Part of a small language model's weights.
Size: width 192, 3 heads of 64, MLP 768 GELU, vocabulary 8192, 10.5M parameters.
Architecture: LayerNorm before each block, no biases in attention or MLP, attention and MLP in parallel.
Training: a variant of SOAP for these matrices, 3058 steps.
Each number is 500 + 50 x the weight over the matrix's rms, rounded and kept within 0 to 999. Layers, rows and columns count from 0. Numbers have three digits each.

# layer 12 attention query, 192x192, rms 0.119, rows 0-33, columns 96-191
450491499564457475489560429574574547501447603445429557425509534488529577479555560419484555463431535491390565464450558460487523403569486372528531503485483540517445484538517488514488509501623462539487469537460480544513478463510480490561584600412501482549535535488480420495521477535505555484
521454337393460508479479481485510553573624497516424603477576534463578514407442482616539449546564526528542518499501352521543568445422601479538540531555444427557471405432509508455571431470444489434403571567498595478489484476485510495557481616482438530557448445504528577409429442544479532595
406478447456547519403489410430532535500580497514438469482535538466504531405543441566454495488483504570522430552505517462456537528543557532507522549515534465487513414494557483540534491427506438452492515512515486479516448564408429581509464532521482541522489608504478522484454458549432515439
551544497470531503442461594490464536549478460494515527478551519402484505404457386480480493519524514522521494587538460426553542557532492493389515512414533467441530480514624533464491428523490537570395445562474445523579458522440461505513461538523501503534576479474496489507493469511496439491
529574454514516457532677506481454461433573513458442499475501503450558429606485539546416602428481492545536455498517475465591479524424526549446608521439506611554485541461465539484605438449550509539488608435508590494491549485530516464484546577468523635490500569445592439657394554470480548492
478507470394565553510466491466512460404616470559504521531541494433558448471514492505462487440537514507481424463487533528476567517447418490599512476398555486450512554502525576515492498438501418507391476498544503517529573521467490623465529517520554495490463538508525443473453541429511460452
488442494533608496563485535584426424549614462535462509452490525467434521498520498434493450426531543409505459453579464543489451465490470447448461545552570537533617477511522464464478372390548512597478555472558545490570488630348540525530492424471527629584474532522551446616431564435427375404
474466488516491592529534445464489511579527516556419482516422541488467472440439508573475531460581466543456581507452429565423573481488486413422537495562432563469497430451426511458479470531480452465584611479395442496529417520443535433439443520503474395549509569560533441569421429452489544561
484464448559478487445475552444514491473418498521552475401474550443445471534474528485532459458603505482469539564438487554408562526487486507489505506522423576461502507513416517494436540467438539410455454563448469513401451484455539520571531464458537485581473376507584526559528561488445512535
436505479500563566477552499474551516540443432497528462440456528520509588572559507539532505465517469470426458536492534642351501464461461492562549463522482620499560543548445409597507565504607451475508488511558503522497440532626575559489521532477543584425422476475451495407596458578479465480
510464592559511486514407420510521461407490578512511562507534490496516498544533552426573439537464639532517485364417495478559420560523554503529479532466514559506559435505460484525445526530583432612473452432601530439469455503484533446450495510481547471579522588518628511597519461534498482502
535514543526464415539579546488474562452485528464513478555472518544541468495597461399423499471469488459633359491544491424491510526488564565547443482494507407577524463496482473476530582548520531493545452529466585454481509625479506532463492553541505560500419477465511548561478471516499454540
540452391462489484557523477538500449498499476435493530466504526471489497500544524566536497427463541419563466478531549475504480523532612470537544516484492517429463498450461486500522502472495423565505504494523482456551513566495505433494450534508497506531434472421486515493486449492538493581
449536477553426509495620507545555489537565532554592505541554500470449475590471565447497462516557549386489485482528534453590424493554533512490532489589439510425444426330512576407537448502481537534509422491513489596425475516556527435480442419423562565480401442506491534595587575573493514349
460533458435538476463495541470460479527525463451510526454515467422570451568442509508581435521493549526430503517495496510466440580421487557441520492491487558441582461496434452522450421451544558495430487481479442465415525480514531516483451472480478527507477512509477548478506568494560463531
435488417355478514522508427538517529505553504543503516516531549525426427569508558521369470478554465413529489481524494527507527569387504516539497525531440478504419478501416568492495529433445552461481497552497503482547561538541512560477485425452550513492455531523566531506488492556537475465
500491536589509410533547469515493510470494617458476552562516506506602388499521598464486495513478589386547508343459509536434482426492429438580496518604484514449506548503463480477452441549421487546496434511501522456556498584538589414432484456489511448522476566529460486485464479456507572538
437568520545599564473527513430490391510521518487598459548511465489404564481464427477509484556473467512443473443570568595456512453519478439589485538498472528579549524501502578525461479452531549471442526545439548486431577490574512642483572506491468395525486554487442448395435452477476416437
572557405465493464419543482604423470587518474494545477472483533578522464565575433482511540475471444499494506546561516445500569486445426532493504462596503413486492538589564522485510458377576559484497531574431479451471572446515511483518499465536527564496451494557517482480466487481588396402
568505535526524418445490449553540513602565600503523519598456478552508544555513495517468538567582473419515451573521567454592632474593498547500623439466506523434396552491549444481491509434440566457437563515502378455627501443561559483486491436535500386519587427621501595523555407484443468560
572525462517460482433435581474475481512493559578483545536537522487523466411445449482525452510518544508477500438467462563546531500478475528521530481588464467470480493540557523526449417460503517457441535513489445545569493548451589523389435497415439483568461517602539483484453511524476525509
526518489502494527524514475481531552522508424561515553508473456433528476480394461516521450483469498492494540506564507447527481482515477517431465459467530503480570568462516451537474445509485538473592562515517529530522466453487470454475486485543478520509452486579425581403480516467482505507
504434479544502520469457571412500497543450538523461487520586579520469513505487533674554567494472558567500493582425533539512531513424560536469517566549534487507410468481450506604451506488358476382497465558496484503469394581475525520394474450553432442439446634514498559522531516546495539542
508459502489471388449441526528474395477489477516439557549468516589501538436375466573533593519475472448371480459530595444536537532430496466530445462512529548454574454540447368578408511512520482559505537547463509539501544564583577464479450587590501530474521529401468449536563509469545474486
517531528511509456559628519556503585597476519509487542488518489496502480553537544472526531488465573361517551581497485468429404476584443449461497519469443437566424542567492546438435414458448486491387468446409483419474493476557553480521538502565506534575547472460534550397445371467508488511
480454480484512499433542394464528591523507486459493579478489443483584552469518522548603529449450518516506469525467551454441454479458485526448497506603511569461606518489482431596532503422562460526529462506509528412454520455534494529563551510586521485572472438533467516428488501518545524530
460535540537561464453489603475520505529434528469479547526554557572496580525443524474505503456452629501542496548499575428469666433504502496556424520486452487546452542495479463555533537547464497555407571547568550536494535559464442566534479559526473524464425502466573469506492506468421525545
494526491530424517505435514567546551527473487599539531491504530535520531573495552492453449552536536501478542467503478522609518491520526486440563449467494441494462478442531591557526499560522448489534450419585493522522499448498505412515458441468546501455535491537584551508563520572549548460
499438472473495445445437517448425514461517485492481571457514510492444540484574519534548447483529541484464499480538477556474433567513448460480455492563612513505499409590451458464476559467434493459491559553472571389419526558443534480542546473537547452536481450509514562580493525488458484530
418544468513526513449476546571536432470494534618474433435390484483516474541483511395368497514555472472422421523444520501624534424512498438410599532475541426389513466445470507476552417499479506545427456415493471497527500432495591549573489514530514448536574500442502496543452486528529496463
515461482467483573533517489509554533483575481482464463437428468471514562455419414471532457464469478499523441494494482477509531530449495458527418522490536476482573582545538548489537372427525486515442430511462532507474493486565499484459473540512497528441532445464480532443507527515494550499
384473468441487585553519472483449429498557512467469453495445506501501503607476479499514353491537458536453441467497446515451460588446536475517433503473518471490409498531453505463553456459398534478534541482464557447461522400561488475466468506445510496486505503489484611496402611515528564438
424598473391500523373468570428544481441520477394470450493530487463617426601574571584559531585406591596431442591398480556551543560554475548508498553573469424500434476504465485476556564644429512436394569526448426482440538532435444467538472468498418434494432419498423464564492472518588527438
451516464536517504566506494411466515537588440516512424489528557531476495539497539518517555496527479506484525536492503510488486475543518507449530482473491456548440486494486501555548551487512433543491497448535463528511503573424517527503470496447494564433522507487527497528543549476537539524
# layer 12 attention key, 192x192, rms 0.129, rows 0-33, columns 96-191
426569525599478522456482563544567492510458533517434518495419474547485574556569515499470527480292459584383504451467479370603470517477475582581554414577434458542438544414527513421504468496540407500555454519473533463568557495480517435516564514482583591486498586485438443436436481424447563413
502432500445583538588510449491503528583374594528416438493407488554565548508401516666443414528525476535502528514567397595632518496455616451550413477537426517509523423501510566496477577400440527564418491563444511416512574385576462470431583483507356534574456467447490569533456443505494485484
416573458470525594477489507581521514539465542504465397618451450548526493428604523506630506460495503575544392551479509579555622545481520514525428456473541433546508539501506493449513518498411525544609504602621468427475565687506469500483435469500535441493495535499535483430419447527486445455
649522522496482463505533489439469554530545514503487495527452472407478511408528428535560478462467483512610512554497355421526545502429467492489532591449558497458504531487465533534528504450511499553448517495529444488499467491510527614526427487470550414481546517449590431495486385468497438523
567411574553528470542519530435411523504487608443447393486523565393511518438459565487357514551505481489492465473494461554391421584466573574342566494558518518548459477457467597485590390491553481474514660514584466451517596496501494462539522489471434506528570625408478413635524539408547467581
577444464552481573476551446503495481477500502501501475551499512420542498443522479534438467469574535533566529430489437412460571474560440498394502496462511604508495433593489533560483503442570479512529547568491465561403582650466505585540431510505601467449523503521553448353559455503605467446
521376506597537466475488453502479503629547474503541333483452483539490581373502548505496411535548533415509438550454584488426447470434465472518457561487593354541536484448514364477613467511552522514491534495526585509547484585519574543452503515563471561505436517517506399490440495464484405438
508409566491590558384523541514340497542623585579542605477398496549603537531450577586599473548452397568510584543382476600509538520479533366484496353604535449573564508461510527462492443635529485529514440519462547473563538553444481389477602482470545489423537458549648442604388461494483602582
451479543444498516449480517430391459477436523556525529441472513581468469547483510478474476490516435479470536558506435530475482516473497426592440524494433553472534491533489516514475555569516616509418536436461495572565402594435470479537514485499570528493524420462507528444482514418475488539
505489491508459541430428423406493461544510454466500484488452550486594444583541433391488537449574520546520466557396503519487458475581540465517584515460343537467473495624557471565364531479503548517503536528508485526517447555496514367555493584589658605523448483547425511317560466473513460455
475506508570562501587444549455467486469583481489503488445602472457471485696512579492574517588543526445468473367548504483476469489470395434544473424596565523599495492455522469466532532541526503498472413453578568538543450410534443535508597549473397509539490518541438500569485290511463592484
589467556449466471547519625607460491485557573415484398561468512530430501428500520397466503546598549505501539529525533561457558617512533466481471536495450526471390487551415448493507542559567560370514415530496525473467484619552555599545483465468589412551458524404468512495493522489472446534
515400480457522443635495481504519494568506530480505456457516519430448550533526546528457491547504582470458464378547515567536502536477577571529546535528486463516463569489533514485520587498470499506457416511464552375486498504538413495505509499510477485565459468472508502529526498533490516521
439424448491552475669480477492512424481458495416411630473518461538366526496450458364567491499490537439428509466504656406476364503529486593384581571532436549462507611385448575441663544603430579309483579493491480491486487537593466420418556541444449506509420374484518419588558596619379387439
545466577539515493554438449326491431471520450407423466513651468499651435546436352381537532509532558454543412510564489540454499466483493496505480525498488680437472441469561516471452376495468610546479510470571507505493527507491506522498515552499350499442490433506480545432550508542550457567
488403438494480567464474418553428506511449534463490531498468481603509544466474542529457480526531477506534516516453559586501514514535536508478518551445413620515500474593497468495476486473468483491495541612461453534475526560458509511503510512518495544507496584463489472550442507539485480485
479428449595499527385413537512429491485538478463488506456550492545526483521463437511481500489507553550484556378533519422431436458545524459526538560612461505426525571518504498501551482580518506474578409460311638488474526543515587436466397451498565544380462478523468607505574585494463546528
374626447538504512432516390408483544460444635548503578570515456497515458544486483492464492543471532537560479492471473480439456495514503420564380557495494515523508502575545571505518577496497498579467535513492516510580509450551468603438477493387462438501486391520508497416478522449570453440
572419577487477565485576417403489457598476540430461379444469607576420536496550513517503480510410417476475484555494488517552446496462505542525409573436419537466436480557562553460513449373540405429425570472421476454491515417444525507536466456563500581583434519521513523408491558461585464397
609437477443516550600571440481500560558497514476579507529449410604487527528583545516550471525395428494431509531533474533495450489585553461511604522492559527441506409525482617590520487541454586382411533507504423483497405432495537581527515483559640456543579574562540427578430524452470570547
540495445455519572388473436451452506495521481564465502437449448488542487496549401487622442464481517545500522382581516428529542535526529491501479493617526579499506540435532524446500445490506520445508473475468538529523602480519651505376406487389458503417504458482534540510498527512505553444
496512473412481486511509495430523467442501453469461576492500493460560481428518443446598493500496620463517472574524608566559494435491508566435507520486526515413600451478484488529594475476466572584534528476560472527499511536533476455476509472392375447438485456529561550519588522484477545562
525462429464457494448479554497481542440452523624542550442626526513628504556484468593569517529561473491492386571477529565507527486499580478476473460513477430568444532425437541602433502574467613494470459466540493434431410533489476522374518523595389527485543513508523563614500557551558491555
692464510432535460506506477496485441373491374516462496551501567435510526442417473431628519570566471469441456625521587478631522447431515431589458536524422490474403543463501379614374449513456401568458449467521475501381548472550535569553486518527511520438537546546494522568529485467581504492
547447523543465505617520585509597551450529544395406520504471475605539447468433470508470514492408538452497568472474462476455421442507477429425484536502407573512532479595458550418579562438510554553426504520286538367521385487548491586609516473545468497559533545476550455414446522488462470448
422537588502442477460429520492524423528584469416440471514525479560625491456470495326595646513466529552505389595525560649637439469469488435527490550497485537474506474534518477453512442511451477610541462463501488447465563534490409473592491566500482466462532544572487574376488474455498505540
476567486461513449510447584535485554563428531523519484491481586489493530503458474541424491457540525479516456623582575516570482458478515494562451483560507548524329513511465514575514503502521486504432580434618415508471359474417548541504407539521504604497426387563470510466507547516585564420
454492467502487497637381467554555519526503463534479575455476474473457487578480482473485463472512502486515564463478490451535522488569451526387535515473482518518543475493481571506557522411459438467503524478615419563451546442415516422500545622489497562480449588521518555670525459590513594505
435413522451480432542414524496524479447480518518525468525481479618459516479504563445598524485557570473507553498459570560485469510452402300534431507437531453581513361575504380452419490527468595579470532560486619552481531591464456579596434537484484365471511643471553556486453502445542438507
558498442530564457489476399511454508645494501613451470506531451449428472514568526532399455486447461459540527481394451328452493464510530422513527566450557437497633574486402536545566406416492493499489490436443479507460547495426574505576508515604536536485532501533453339580431491534567586673
589455432481528430531547461491599490484454486531350504474428494419487512464488491528528396488432426446481475532532565450541501530440531449563428575486528475380521585466528490536435528422536479529534528540477490602536518412611524514479549424506429514606617413525520449457456464492441477447
422400401475557552554535448523502490434423490553416500491541453509493412572476548552472362525507469455462511477489500495454511524506529435503391449490534516442449517498545462435497459383523523530534539642534488593568548466473513469476591451514298499530589483513480486509405473542490489503
541414473535470599522494565486592454506385462450487347520640530481568515586467479570416555410471540496502467377525485493603528504527478473522398451442510562613473496516504477536410496513423552362459534482386513524382517391431489448581432528501477531515582472553491476524557643623606498423
476547531462553472538432456436438558535561465518522515565467538487525565473508502419522564476482441507584528490486561540499506529532513518458629441448521525529458525524549466504517443558491453514563561455503444478515480521446541484446477550486548476473499480494512519499498594512509531513